Each number is 500 + 25 x the weight over its row's rms, rounded and kept within 0 to 999. Layers, rows and columns count from 0. Numbers have three digits each. The size before them is the row's rms in percent of the matrix's.

# layer 7 MLP down (transposed), 512x256, rms 0.0537, rows 325-396, columns 128-191
104:512501488487490493492501503528509515510502489532481503504501464487457482492500520506484503487482506487484484518547543516546502478497519499514529490482496509406471525508475466497487495487513490
080:513502499485514487539504512477475511478505467470466487475535527454526492511507495471516508493497475501519444508477529467508489509512508460495479456515474457501495507503517502506556525497504515
091:449476502495543487479525524516496490477473479506477484491458532495467522488510518513541465484504513546512477554497512542515521508463517465499481552529509514483454494484521519485506469539501519
097:507474517488458535486505547524526456495504494500475497512480493521461478508496502533496503489478482499514521552538490487511457519489454483471516524496490501543503472517506526502499548515546514
106:517504554522525473487479496513471492449509507450468516462445514529476473422514468467496505478518468525479487521518497503524551469511525515535503491503479496507502518533500541478518495506526488
100:483489499488481504491501519451504513483507489500476502537498468488477516473510512498462488511471489503514495507513511519507458521461512495529461501545511473438531539474552480526512469496483470
091:524463484506442517506522517529506499512514482455478453481493488518501510501467492500460523478501462454482553542505543495538443493517457468506477516493512521526476479480528478504498491477529473
097:474495496498494484487482510514510489507501500509504477519506529453516494541514521497477505506487543473539488514483451437526465510513538474462472506551479521538512528505498528463507483551511514
099:505480507469479503495497493548549479521490504487453471495517486495465539509508486523498467473502479489476513460461508478504450524485498493536493545497523516497487485480530464458522509545500523
098:548513511495513526473499497525505474491479516494533493483488482533486511531495487459505506505503537537525495513514506520513466466502532511491494456513493491457502474508496525493486486472502476
100:519505543500480507512521505450520498540493514486465460531470499475529522456494510512485502519493465513470443476472482556476474529483497491464498486518471466510497512505511513497530517516528521
104:498524519537485478495500477465524475492537475496521513485477501542524474486484492514502532496470496484515525530501470439444534481529514509488521453511519535514483492523502469498463522529468467
102:526445462495467511515524502484527521513516498503476498506491481491503506492514511531496483453516480493482552482493484493505494485533459501459502553530520463481488511528494503469502534533504470
107:532525449462485519510535506508533527471526457541489462501530481500496523452538473451451509472500518548484483506532500506499481457486517498524507482475493498490540540530491510498507473509507542
097:506512475503499501494479463509519534479476501471498549539522487564525489511527484524439492485517532533503515498471472458490485494501476476502520487475509491530533492495489453494492517505482472
107:539543518479515549515500497542479504497486477457500452538518489503483500494481479476484504473496481514482510478521512480512462520498475554497495492479501492488521483482536529467533535475517491
096:473469519488494466483501508480484509517520470464497520484517485469521535527491481504502532453523444476541441526502512522504475511505523484504561551479452474462479482467466483476451497534495495
108:503513498449512536510502491499451513472491509536529543527452484548489506540508473444474473480490490529525501496537529484483502521495529530521474471482506482525530518518442478490478529492505492
097:472495564491497483527499543512513433497521499561510484474510517520518459596482502475471483523516531517491481486493511491512542523495480475493506507520470478477477487526491514513459533478491498
105:476527529490503507479474509573505522442517494474530506495529468528573504536475522527492499486521537516463543474493548477484504507487522524473508536477517493489511488474521450509511487492500526
099:509503496501488522496516435525459469482484496501522528501498509510499531550503517484534516526521478495493489518465487526488487506459472511535524488546504526463467492497515509547500484469565480
093:460463546527501503510499538527533506509483523495489485445544559519473503554495529514494503504485489538513496505470514484552488491494494515487482520558517495516488479470518486487546514492493509
103:435487495544478563510507491497516497479495535464465526469523530551476534487492490506478530488474494529514506529522463502539518528453524537499570530521476498471506528472481454483526509489489498
104:497528551550469526472484521507478499527541529482487531507484498530498491476513472478497484488529513528515444470483483484518516536515513516519520495477480528523474480498486506487511515487450538
100:462471507491508498484501452533514409521505473472494509537490493544532495497513460533526556534493497517453500484484508524472524441482505500506522521503535538496513533516544497486532529482492514
107:492476520476505519503522498524470534544524530533521533481509520498517512485494478514491485472524501521559469475506467506505486466441488515506482511433551525498470489488501502471507499536514532
098:508508499530540414510535497507508531517515489527507445529533486497516472541483504494530486523516469490496457515477510503466462499467489506488520504510479540561478462498493518532524473476491495
100:482539478465489511498494498501526444520508565557482498538504503467469494481490508516495533506462502507464499498499511516537516508466481483515511492503527456482499515518499497525521502513519506
103:495523463543462547493517537492507493515509446523504503495505490495513504499487510476485539520500513462508507473512430527478505507503483477525535479533467532524482486459497489486469537475500495
101:510528462449516472448463492472480536523504494454521510525459491491472519554514530499460467542497498508513471493564500494496498526545569505526516513492511509513468467504520498532498494453492529
100:487492495505463497503496525452462477556541497512517478499506541508467468509513505456497511490497485533569490517493471478501504530523523508484532496560498503521435482499511509472502473492490470
101:507470532523495511522522498522462492491493479505536508516471552474476482502501496516464495497505510497485531489490481500496480509465437524493476507514473510460479464516508502485461503505480488
102:504518508491492530483536482525486505502474526516493500529497513465550488478474492490477529501505532508524475470505511464488510496479505568474512513475515527491493528485473474463544494498517518
103:529489511505456501536518542564506502451516508504537506478482513508507488547516506530485489506525521531512510486493473485480510485475475470520463515499539479551523477486533501456505550497481490
098:540486506469516452509518499444481512488511514474484437482505497493500512534495530458473492536487473473485496527513485505505531551453518485496507543537490504520484533517526482490530514528490483
100:508502517489516497492547497479519506488489499491538510501506518529520504493459528480466459527477489487494535514508544501553459500490490533504480538523524519541525517467533489495498485536490461
108:533502512506491479484586500512453533484486517457500472515519475515502454537503488499501517492489529497486558520488477478530480486489497482553496494480538509514512452490518560449467476504463525
103:513468507536525531499466494477506527466485516493522497475487505503469500523501537456531490536451510472461561520499517454506491448487502520489500511493510440488547487494525530489497490509485478
105:502547469475465446529492475522499523463552494482537509538506526470506478495505519525519487523472518457517484529505514483497524502475486512522510523469435526504497507469508541490471441528511533
098:514491539502486533498501487501499478541489544451519530543521529533484498524480492482478480503522477494499538499519518477508458500526472477508496546517513516472525508537493529479495480499474440
104:504489491509538511530541489538517467513485487530519515497479473466451495476522501517483512488472519467491474519508499515484530509512509511499516502488499516483482492486506526536507466511476506
095:502500517507495499508517537477528539500522521532512481488479524531493475508481499464482485488504492519524535508510511550506541467524468483501490488489459479488521503469506497468481514502548527
097:482517507510472471500472507524521469498529527513483506518491502476501501516489509462511539486517504508504474511484502558535513532505530516503507481499528509486478462453464455476494522476477528
112:504530536502504494566529533524494498515486513508476527511499490488501530490499462548508508515508461543516435460484516450473477509494531555528510474464531452494548494528489525503509486488466548
102:524469499478488502488515535507524523502507483466472525490547525496493472544472479494461505498519534512519486463480488534496479536504469483513472519536493432483481515488503533491473518512514489
087:500498502463500469497508496513514488462501533498498490484491540490487480496526517491513466518514514511522495542471509506472503512530479499505491523526489495494500534489498490530497492453533496
099:478504461475493506487523500501491456520512519464498494495502530484505466488482532462504496501496467503479482522549513533510465500503527496513548458497497508493497471499533508538528463543518503
100:530517505460528445485494482499519524526525545537492488534499478487496470457506523492489485527490488490519477522485531511524526481493508526519524495506499492495523492523496525514485499490498516
100:475456495501549496494483490467475547488500497474441473564462501530477482505503491487489516471499511545526456457499462451482497476485524507498535535493500501504508521459497509492479451533511531
095:497516496464487521509495519533481489446488469511541480521476520477509504490497511500508489523522505522502552492529501542494522525501480526489507473499471496500510445512528565539491518514506491
105:502526543468510490521482522528490504528471493517525482506494498484419507495498487501508486459529508490497536534521510511511472545481526487497488467507516484443430502509539512489456460491513523
095:505558524493465525488465441531481505482487546516552492514453481512506482478487469493504486493533512499464516514497509496482492480496504466502532516473464470526538507495470511535491468516509466
099:472479515489540518470484504509511513467518495522516542491466515483536498501502495505509491490513472505491526552494518554511528477538439505520483452491475566447491508474522478520498545480529545
100:556497511510489496512486480519534498507535507515480489503465509493494510508498530490517502478489540526516525496508521492485497452504478518520507484441495492488555479541470505508519515527490473
090:495473471537522519514495452525455526447509484462465490523503470466476514466477523489519505460482473512467504504494485466491468496443458541540521521507497514468524512497491501480497499514486471
097:496535492486468498479496492526493498531484502469533496490496537497522527488513488493522461519513530510480522525538516512505489470513527513512510504542490488524492481495491478470474569522476507
095:512440515504503486530520515461517483513474514540498483508482485540479502491529507512503497523499495529553466477505456497470491482508464494495488518518495503510539522489489556477498490488514520
091:488487502493541460492495508463521479486544494565496523519478459490504495526565482491486494506505475468529510482497493481487538551485451504523503513506546503490515506512516521499493503537469479
098:514484502502551483534502550533489482497525507514522483529526528529510507511450487518570519464472522501496489496505483464503523515526516537468508505528482505497509502504478445505492497470516455
099:506509507489521509488506526516483488514489535509513491494500518500503509482496532490462476474504505558464510487486465503532495489508491489485507511546510532531523505545536510503513484485541490
094:441506502450494507494520480504517478517482503524507525512561513495533496496524456514520533516477515490500488512482507490538522500459533528504498457493488542467499495488534530482487503510456486
099:481507456504491511518471441488556485471475500532481482527477519473453531497511506481478549504496496503469475522539510500504502462500515516499548493439503461522509505503491514506479522521519514
096:538524476519485537528481488495476501503497484480505513506455498506476463503517471507430484510488504447534528502493474498468489548482523471541504476528493460516456459491492504508480520541460518
098:518502503505445484472482472513452505480499512482495470502474466493495477525513528491477539533479536517487526508484518513506504513503496492496492514483474445520516489527483467483452528499501457
095:506542497508501456457532493511461493492499540509509491497495501521532513526425499476528504509506500508499467517511518486465477452524481511553515474530489488499459525489544561515496427519462502
093:515492501514512513461481524469509526468539470517468485472471460524495472520486504488518512513550500508479518501491509547484520513486489482491473477507477540463523495506511470520528529521506495
102:505481495497508520507518503468531549474493481534510504480514501527494528499495542470493473496478479528494494451464494518467538465507495467489487484520458465512476522481477500481493509499486485
097:488553499519540484471528505478496471544499497489471498508495449477561503492480496484494551485486525465538489463495510495484462521523536525544506500466524505548485517538492482491515488481507487
105:430504498521534488506507497534500517468502539465506529508483479461494472461509517520473490485493474515523478481472519529516472511502501505500526463461522535512525493539476503473486460500515485
095:477504514480514520488504489512491517487493494501518498502470468498504558461507508528432473510483542492541502529500500457490517486495512512485505494460508546491525508500554465520517526479496520
102:499471540526527433467527537454532480504475568473535468552506517530482496511493491487508515490501570476469494468509495515551532496493530504467566501513483480479527454510451524509505505526488493
105:528521516511492519490467490484508505511501462537506500480523519533482473499543497488444479528495532488467501480529495517491500500507543504504486456486516507477488489550481478490529446513507540
# layer 7 MLP gate, 512x256, rms 0.0889, rows 326-396, columns 128-191
133:513496489513538489515482519522493506476492476479477472503517491498531489513450493476493516514481507488505488529488528505565509502518540484487489481514486459514531508486507491499526524498488485
096:459558528518488493443516503539514468506520471524510517432505513545523451507488521447499506477492546532516503520469541503510561498525502510528497528495473485489497484516501506519503525508493494
105:489476527485516499492493520495483487476479504507517501544510446482473474492491585502514545521501514494522526535532504478519506484471520486536474495526503483498549498493509528547449490500531493
110:508481498476511473528531510496518494497522480529507485461514470524542478512522524512474470513452472458513520504497508462488445541500500478491509444522503515547505464427508467521496452520550466
113:485534519505468471514524531474461503531527505515539546446503526483512481475521470490510504535511484498505506506503535555496467551504547493474488433507514478465507492505461473483479551477527510
096:531508505526468463478485471476514491500527531537470478528536469505469492483478477552492448489495512456462532540486514493511507471518531510509511475458522507511483489475509469547506527498505492
100:507547553485489494464505509513491483490463481543448492518476468500506558523522462473438480501530511538512502479484490479514443459489523513462474543487498502458527511498512491472498525475494511
098:511512527498524489470491522541474533493538501514516497520526485440475530567515485527479484470471540475511515473538540511541492580457518506513490508478489468480495498523482487516487546484495469
100:510510463540487522522507538509496530494488513455522524505533503503496500513510509476485505541515512528529483504518490474505520535509520502485572523508534506482498450500521526486490511469506517
097:516526538522469471433513527482507474518529449465515528511469487542499480475528520498482503484502462541496524537490497457546489511521534510528553473472539510499491525479489513496476518565491488
102:467485486506491514518504498516525500555495525502502496486472498470542489442522477505491523460479497489571538507465501471475549525515487523485487495452522524506477484496511452489494497490519477
104:483529497508511533485462509492419479526500503483509538502544539499518539492494521469467502518496552470497466504509494532502542491459484520479487465519493510526485511445512554473519476520463509
100:503513521468521474491491515547489513480480516512483490501515477499568513537493525499488513512453448507510464512493493509504445491497512432498518487472515523489431500495507476494498550463482494
098:526494494524471533489527491466483473497518491512500533556493495479501477499517511482465509489544524489463491502512473491475523497491508527473466491531479452485505505521520534533488526493510463
099:515474503496536462471540498498522498517480495526499539489505518515493494530540481519502489497536514530506536478490503555541514474462543467483489540500519493489471514521491499532508489520495522
104:489484485468511471528530497535501538493489503519502502443461485461493481502507532471494514446497512455487506524478483469478504471507468491473490506492495497501486517506532506498492465486477515
107:465514532527474504522530535515528454541516511504468474510515485510551521450513467498521513516520522531485505497497478546543489509480505492511489464495493503481474486469495497503482519488524516
095:441516487457466532478521505501477505503500481510524494496490403468500526501548499515509499524500503532537474518478459499521478480491495487503470495495522440525519512452520524539502461497499510
098:434521536523499477533520521508518478484472500533476490505481469526510492475519485495480479487501524536529484532439523457513534486539508549526496476465545470508509512485466505532520547538500493
104:512512479466490517492515523511490477509484488526499487517483531525514463508496543503525467514472551521498499492540514493520546500473512507548508505502548482478536553490469507510474514478476522
103:518494517526487490492479494515515450523499486547471496510506446518546511468505520490534536493519524492512478499522493524506526489485505531497489503505456527516509510493515498514493496500478444
094:502523511459539475494534506525504479517518504517513478511504502522475496464497531454498518498470530523510551528469486515547503496537493513502457475499494409487507524481531548508491478524538494
102:478508504490522522507510536505453492443488532497502519532505487493498496525517487485529531508490545485510509529538517505479486513453464535475495465516495497509487475441482502536512479514513438
105:469534520482502500547474502470481469485462479528548568508499469478527474483519532498483564561519526549495453510500475516520540463526506495476450476554499517526499510460496469490488478526504500
100:480518515509509485459507517495519483489470522483506544526494466461504519512467500504463510478529508512529503528521527530502476520522505523512513501455527503509527494498495478500468515494518470
093:526442534491494426545494520501529528530527490508487522463470471474458516516481534478553500544489516505500445510495500490479457536488497528514542545510521467484463496529501528494466508453505528
098:485527503548532521512502542486508489487510508509477504504489495486475526497451509477512583492474548472493531489488486497467480517486479494514513557511513505479563484543557470493480479489484465
102:453507503450461495476505470474499466527470500517498479504502489500471532499512493515462480484503507496508548499473533486483502486478507467507495519506511456474484442514464505536501496483490529
104:501509518530485493531464497530530489535461478482505508490542493486515512505538469483487490534467544479470522513488518536491483529499514480487468486490486505500522483459531508498482449542481497
098:522484523550487512513494489520472507488466511471507448463528517497512488466490522467504488535458486509519496486485478496468516490496485519484509471484571487502535486486473525508491480517474488
106:421475556519497458475516484477485504487477520502519497494523480507538522529529491475523512508540540499476479492492520491531564516491508505503482491504508503514533485473478473493499496511494502
101:501490510513504452523478472529474485488514497507495531514539508479505483506468491501540520554560529478489508511462513503519501491503471547494500482502523483504469547478452524513503525518491501
105:490534501503542506490506440505499476506486500483494536478477466497488469514518492522503464494509531477473505508502484465466527496449463517534505479509508479472482486513493493478479516546500537
098:462510530476525534512508497491486487513495472475503503480494505524492508496488547530494503514537499500521465533501494512501503497465507481493494461482500483490515528519555532502500498530507516
094:528481483510540514530536510563472508494484506498498452516530499478526498507521469491497500508543531506499502491481429475481522519495504489494577485466506491463491484480525496487475515477537553
105:482466466463466439468498497503509475482476507517496512486543518451490515509507524496531536540498506530474515489504481499511540496489497528563517466504502502453529499489486513532542505526483476
103:522517516477552528508490476484519508507458482494478465486508538502573464488467483485513450510515481477488487480477509484542494477527510457517532466524511475489486516485491496467479434505472514
103:490530486526500512517512486554508526510522540479469475530506425507567515465507480532493525501497518574519504461489507489546533504526519467577528475516513477514510515508501480528492506519510490
090:502525504502487501508523536528468516510502545456492508504554498524490498511477491506478467478543522476501465483513569490469519506528481510465484522520523500505468494511509519487481480473493480
101:483528542512482532445482477497496440483497490492485493486520521513540528439525530464490491511553531500540515512492490516529555488543480473503536479511504523503484531513524507502486508516487507
101:454537518514489471483519488528509431511493487518525519502483418456509505517501523490483498507486510502519479482476481465538501460507480521538501474503504487491542538502449511470524475475538494
099:467493508487480487539519523502481472524449539515487509491539513484483472519528504497529495496519525510519427515469487523504504512507535507544500502517484503519480469449494509489484498473503477
107:449545530478483477475496456519496517490518440493517487497517515483538511482493550477570487495530560562508482497490476500462517490475517528547485490461444517537473497460476478531479487520483519
104:541509502519508439493512494527474505479481468427516504479505452485528482507508490485552543486520438452499507497444500489527517506478469525503521498502537477505536533517499504521493521526510487
098:485484515490487500486528494481518491524481490463537525535484482483525554508528512489464530490553533509497489518505485514483518514494539503496535515476511472481480531458478501525464520458545527
099:502502466455516476528546483508516491546495503523492496536472486554526464494529536480518474492523528495496515519514456503503551527507498488463495489484459471529464477460495504549513498476485472
098:527518498503499413487478519517496488524488517551471510470509488541530528562514520470482510505528512478537479484442513477509471539535507492520476511546527495488480491495471465515536500536499506
098:490558482440514502490459450516477501468508448495512537492512508456533511489534467532463484490507550462509522538446503495494455478509531523538502490503523492506484475468453461550455514504513476
090:512498534512494499504514464430514484556485479500457473513514470507498514510537505506511531494513529520532455493505491490478511502508516500475525473490538497526530547531527486534490507501498506
103:494522470452516541529507522526482484529523529500537505508517508477524527472472522526481506495479523507523558523499512493565528530483466503570488462460489445508467472485492485492498446504489499
093:501520485534508495491529519498498488556484495485499536525509502516486561569498527471524531523510514506515521508524519488509516531525524525515503470525518527519518501471490466556486532535505498
098:461508525478488456521522525517535483494528455530518485505502469520515466530500503507482504514509536547540500461552505477482532492493493478553489462540478484505477497483519512494459512528466537
096:528515530488526467495516493485473513508489440488530508555471501492490502496482521491552504526494566516500492531521512518497553500493460507516508471477491531446498477521510507495502466536502476
104:503558474494506477495467509475516488515474507472540487458550536521499506486511452487497501496504503448531535497503520508511522491542523475476446525519504481522461479491486477507481471488466493
100:491491483488454496507488466516485482531476509474517542505507471474541523479486483530490503461514538534519525526475525514520490519532517535482486532469522519500492465427540509479429508507528512
100:433530484461493523498515483475482481505482468504518494454501516495513511480470496459531525487514470547515505468464511503541488515521530503498476489477509483544471511462478524507508557533530453
099:472498503476486542543524445481454502508468458482465514501515474471534489464489514502502464474516453557517470520510496497485511521518496500476511519475534484435491489465511534449496527497505513
096:506507529526518439501469487549489481479501532518521489465508558515497527479489538491535502492537527513488523517473519484467498538452525557561507514534533533503523486473522548496542503490497510
098:491463518498476487480510528474530543500545486493509502476516513496528465515472546495492480479499516549504526449523530481487487551499481540499532516506497462497488456440482491501514504484454494
106:534501519519509491466494469504495442465511463536484519479500492497509549487492501480526512509472467451487492534522521449501477498473508502503473482510489504455478471496450524516484450481521504
098:465494527521506484506488479503487482525501490523503405479456525491481483474502492477463498526527517501467492501516521503502533478494512460488503479490532451490540482519457497500504488492532424
094:509544466521526525494455504554515473478492491494481516521538514503443484511502518507490518528478529499512465538470527510457511518517497507500538489537498485490503533492487543516510515495500557
101:530486492498432522472478509425514483527487491518491512514505498498529522497549480534482539484548514540477516510543502517533531482522515513484493509516525500474491487531480463503517500503495464
103:495515507518495505527479533525509502492487470488516486500482529525512513487512517474491492522484507520502507484515479450512527497501529462486547511495494511520522556507509500485488506484505493
098:482507479520480503484512508517530482528504526486503477469541495502473474505507483518489500488543494539504482485451511533522473507517476457560523519493548468527493515515496518539467499497502510
100:467488546521479495514542504498510491509470483498485497522510476482469491525520504498526536543531494540528487546514499465519500502497524517485516522488505499505503504477438522504497502480495503
089:465521488492479475480487500506451443521504499484488492488476504536544476495520504505530510483514507510500515491494519507538509517510520502548500513561529488496548498506451496509522479500475489
098:434495503505520461537538504520500500518459490536508532507506450470482479484502495496545452526514509514498451495475482523497503512491489470503539462488489507507477501450478532492519490516456483
103:472502545488484467473492495508476481523472512441499524535522491492543506516507539519526491480508486548479500536543481502482531495494515540479492447541485500469518489450528508497467506511494513
096:504506540541521495503544505487485523467514514482522519507483502485490455530550503509510546466513490509476479505445535492495485498481452508481510504467514458455472488522480565526504523475489518
098:504510492511483541483476502482489465489495532520515488509463496433546529458486573514487498466504569556471493506472475552459534469509546443542499510495515539445478539490465519544463485491511512
# layer 7 MLP up, 512x256, rms 0.0835, rows 326-396, columns 128-191
104:466516481502498481475526466484511503545519492526479502523472525488519469490459498513503472485512522489495479468484442476482487475483451496503497510487473499530516534493494508485498516523496491
094:489468487509552517496506494471526512496510480482471487494499513519474506499485493524482444518497505522489522507491519503509496548499477461551509497523506514500463520458511513521453511486488494
096:522473489477493517484518552526536519489480528503480494474508507512497456515518560512513481511507489481471531529547484518474537504490507468469455526472507501504533487474552507523483495519502526
106:499530498521520482499513478520513509536499464462504466457485497535497487439506503501482540482509491534483486476536515532497530517509457459453510486503556559498524482534498516493542532513482494
108:462493514523529504524471473494478493517524541497486488464472535518514461474505482512498517484495469549535534502524463453479501486506476521519532490518490480484520481481488576490498502493486496
091:491481527481438522511471449488519503505553499518485478496524505503506477505452455500463476505479479435477509511470533480511512465507523488493481534501511511527462522499507458483496566494512474
099:525513457540456488503498503494497533465468471469505522487467511514491481489463474533518496501503525524489543532482503522521540554493504530516529464468497485454543496489470462527485532460515495
097:499499489536468501479532527478458546470479467498534490499497508520466514513481517479511511546521484525554470499475473486501518500486495466468501515490515520489492497516446494523475490519521535
097:495496500508511535524542517483493477540522505458541508532545478494453534492483466540522475533499461516499478518488478437464491540531516497500535515498534517512507491472503520503500494490480525
101:501497561497493538494516505517551497527537488476454500487498490503512512443514512478495520535477507521510509484480475531499475519464531472508504490530484539531461553464549491527477534508534525
103:491450443519510482512539521488448466442492463488521458524531482498475485550518577483532493507518456508531491512482472470508528515482512492514547465502496495520519481486539534549502481493495462
102:490515458497522496478505430493466473542546508524525517509496502490487476483431477466547515501528521541564543510513495523510511462496491514525515457474449501495494494456496494467522514452476526
103:575485483497503519526499541463504488519482533487493486534472500452488492507480486465503506517546498538499501488498473533493497492513440485512461530507505476532502485522462498496504522482478460
101:497520543508525535539506488498519467498501487520549507490491485475473469451511520469508467497459553496450476500472509513506507525515482510480457530540499502491459500538511479479528556470493466
102:528478470451544497458494489494498466503493505515504476473476478520503507492501480501460486530495458532513542491475540487526461547478505518516459483553463475483563496492527481490511513484491528
103:490493435471486495484561448443494489490502541500540529453524464489481487449515513477473509486477478439538484517518499507547492505501454487504504482480467485510531486492476511498466459508490517
116:523487489539541500479492493515479487471536507511575567536499476512495496539524498506502531529476549477526486505496527489527520536530513517506491484489498501511501478493466499541508497506499489
096:508480523540520483479506520484519484481487522508475483523520507522504495549517471439499462494512514511491508497518537529522516556521553484474501490534522514451487462542509479474447537545491509
104:521501496542527480483502500474469517447492520450494536558552524518509488493523469489527514528533482477517474471516502501472523499470530485497514504529445480475484520523489473530471471487496500
103:491498519468507456482536471496485498486522491496528522485500463487502496524508457491546462497492446530567519492504503482479471480522456474477549514536479479514530496533450503519517489481560453
099:503528525525480528532467450531520446509497462489442503529539490484558504461477478485542524478477550477513481495478470512518482487500518542517493454435492503515502545517485476521508553523512508
098:498498471490506514508498456504498528482497463487485521492497475545493554437487477484525511491536482528521512516497475500517502481536450488508509496508529452491533463490482536529526533521466495
098:466539502521469485503473496475467523458446490493509515487509485504548553497530482468460524495497528490502539488504471482522483490537513468467491541507478483547481483512469486521519526544502506
103:455504472461537502472452483497524518517490476523534516494500436465510486483525505513541567560478479490472491506512500526527465413533507505456494479523492517477481494538470516491516508505515490
110:488464527520511464499522533527469510524508515451541497503486497479525502514495513554518524533513528499520476487526544505505484504518494468509505562439492493461506476448477496495496472448535493
099:492498491501464532508466522472496518480482513493540515547510458514492532529529517456482504497487535500546541470489455484512514521510528486498488509504495487470459486531470541507485507490519526
098:532514461513493538502502495495505495497509481515502462493490530499490536518438472515482504483478536504491462486496451498500436537446472512466496526450545537469513492489471471462483505441496491
105:496466481522478516504475508462547501506479503526500518480552485493478512520521518451468500488500506529486504510526506524541479512431527542467496560484513527466489491508462493514487525439504511
104:466543437521512443515484493474500498493507479472493504489492479501500492549510531504466428548478493495530521539533459503495463484539534527503511531494554494506497511473473482525486483508457514
095:478486502487520473495471466546520522493498524493504500486492467532502500534479488506495525510530473522492495479556501492505511516565522469533553493506473537471493493519523496507483496509472495
101:521500438488479481529487474504492455514545502530472514504471520474482481496527480503499538542480493485461493497496506536507474465485463504495551472488497496494478479467528513506510534527496458
100:499530537510507522501526511493521522520504494493525514512459469517495524478542469457474505477497497519536503518491537451507538531475535540539529507479461496496514517501521450488478462528501483
103:520519538521549492520535475500521518472500504503483529482543478548470499438475521504527461469500490451528509502477506496489488466519498484506478507511512541539548504540482463541560507513504501
098:500481489482504522469474492497513517528461556549491501516504509462536479528491533500481477525539508434441477482519515495538543484458484482539438541525517509517543511521462470487481528548521540
097:486517501515493511491535526480483547493499498500512482516515501493504495511501534543470505460484504500456501497551491474528507480506460492495450523520479434476522531472500505512467468536488526
100:496488528547495506520482481487448476541511506492492493490536533510496456516466497454498493505508492484512471506486534452506480531547471463487472514457518512513472484464490504458493475496538486
102:520481495517565491545433444469527528506456523515526491495480489474529514446499527501522490510494483471466478490490493479461520529534509482524493489478539449479493511516501546457497507519499478
104:500487506512506495542518522478509477452534482508503510446507501495467474528496485510494524549501506475514494511521494456485444533451511530496515488477519508471499471523513500499529531536490492
093:489499486485519466461521504511504466519474476497501501497523504521515488526475496478453506478515498517480533515471488526472489474532503505529517520477544527512499506529492517515514531496466469
102:468506491489507520497567502458516497526458504473527479466498525498463485509479474471489500502489502519463508523493525491513460547503483501467509498543497497500508501455498456490490534492509498
101:498487513489535451436512523501526492531518480523488524490453517456489509481509446498456500485485491506490505494517516545541499484501482476525474509486447511511524484483500486500488481447535497
091:506521518495455495468485504515503505507511446491537476481464502501531530522492462458481532476518479470509533519501514549526480493483505506477472509503513505464501506497523483500500529508502489
105:521499522462514517558486543505535451481486529500525525501542482501480526498529497547492542485480495465512502513538507470497492520466514593488508428520505474492520470520497521508485455481481512
103:517490470475487472455484477457483478508472473501519477448485506501473437519500496497516496485471490493541500496519487518520502445509515491531508509515495550554522541440509478507446519471492520
099:507487468489533515521484486469502490453510482509498496523507539511445489493505480489527530554500476527522523491479458479505479490486476529523492477513496496506491517527503501480481483558486507
097:538463452457507477526478515540510526516479529468515473531525474551490486483487492480523506491527492484513484474503465485516509468553494475457494535504544518531522519507502533487502466466546442
096:480477501541524538458501438500536487464465493472541544479482525465494484485474495510528496445449522494475499501471478547498517482470491506504542505518478526495534526501528515532495490494509495
097:507559467497495490517478462535508516510462505494501489500524459515502459455482500484499454520516520519488469553476469462451487469504518512500544486537555480508527525517510526531506501515463487
099:530487496514533510489524507487474479459571500516538490534498527531488524542512485491517490481531485467469531491480498504493470503504500463494462517443510519517496481505491509493491516461499508
102:422509527504460508491518501507520493464500494533491489476502470481483483495539494479466482457489478494516540469504496517459467526481581520507489506507526535455477542510466567492464449514503523
097:529497505575512498512499485517471483548467506511498479518502525493494503537555473496521527508512490465528523452508477495515533520555459462492496524502531508495521487474528482522521465540498485
097:470516464496522507500510475489471555459503497502498506490519520505522470494483471560507476478520488500535541489497527522496467503524498519552462524448514478524508502476483503483468503458442464
101:450519474484510534547446502535529461504503501518521526530546495491508529488486492484467533478509491544524515471505491477515502461485586537516503473544507535499470498484502445511462483503529485
096:525496479466492490510514534487479462481512514508516478485511527530498500501509487512489461551519441428544531510497527508496492522502536516447437541484473501514457491482479469494550523466492457
094:512503496519518502482521521535482543512492513502506425506514525509472487521533501457546475548509519489479529483536515479498530502499532496469464517554486465509507497548466463525503521516464515
100:506537519449508522485512522476523509521520487538530500479504507516468514498510442477490547519532495515511459478487498562452471488493568495514519530505523476546458511481517505456478512472491494
102:481477428523478544475493490476484510490481486511498530482462474484500532480542444501480477495525467521548484544498505512500517485499451463510509534509543502476488518472535534485489519477518498
096:507500453550545484513528472523495467496510544489536488470553487482507450514453447531476535523526498508509448516529491530501491505540462539478483501500540512489475469525496492520502480461503490
102:537494454478474503511509511526538533517514516501522500491519519464503508527538481505522510528511481508498524511481469516478503515485505496525500495438496497490498500519498515527525523492549505
099:501466486502468493555483510513486498471526503481506461508521506515480449556482495506495457526544471523517490518505492532471528543532468499495561524482499470486475471502504524511498484503475516
103:483492509460491461521469489479500505519529512472499468494473516511518490522516503487462494493484488551464467515468533515462524478481529520534469493480499462482530466505473477505518497501492481
096:533487542487493526509503514538530467459494479482470526495490512509463502482536470495462463502512489521508511542462474520474472537493498508531452466525485490511531491465499476494497512511479536
096:483499559486497501508481533533481470511511458523544479485525477490470500465526497502514476484481489496528507514449488453485533487476506494556461476542515479514506544494532454451486485536514506
099:467497499532490518488532534515481477514506461503512498515462512473497480501480518495514501503504491506501484502516532522518497489528462477505522464495447495557498492487537503495497511579535478
097:507537499528442527532546481512523484568519460524525510525504528517505540517537515545482517505568527515551526483524499482489450538519518519485481510480528496522494488537507523519515476489453506
095:521527496510527505505489525483538542486476485499451491486533490539498453471489474467520438483488468520485481497506534467493527460457504523420501509489517504472480517502468507502491479513440500
098:493525494471446506538485537515503572499480467501503490459497497484495512534488501483468533472480529607512507499477520513529473546511522442499509524495502462503509486508518478489531477518481482
104:496487481487502484494487490495487519510496545482483474547454501477529516511486465474466516505474513507506503534462471468512453522467497510509488496529475507508473528510450506472497502463554519
099:483486461467505485484496505481530471503498538501525502470485494559482539513497531493515450537462463521466517539496463477513555511519535489469466492509502496473511472478507503516484450518522487
098:475491478462514480480505446507482492514475513542467493517501498501499535517476555478512498484492536450517556526506482542526516518542497471509525507534465497502485484507477445527514456512474490
104:529482502507537472501503511509481497505509541450521505519495518527452471521532526491545538533500493504496496428526501483458495461475475484482527528523499523528501471528513507519498507504543539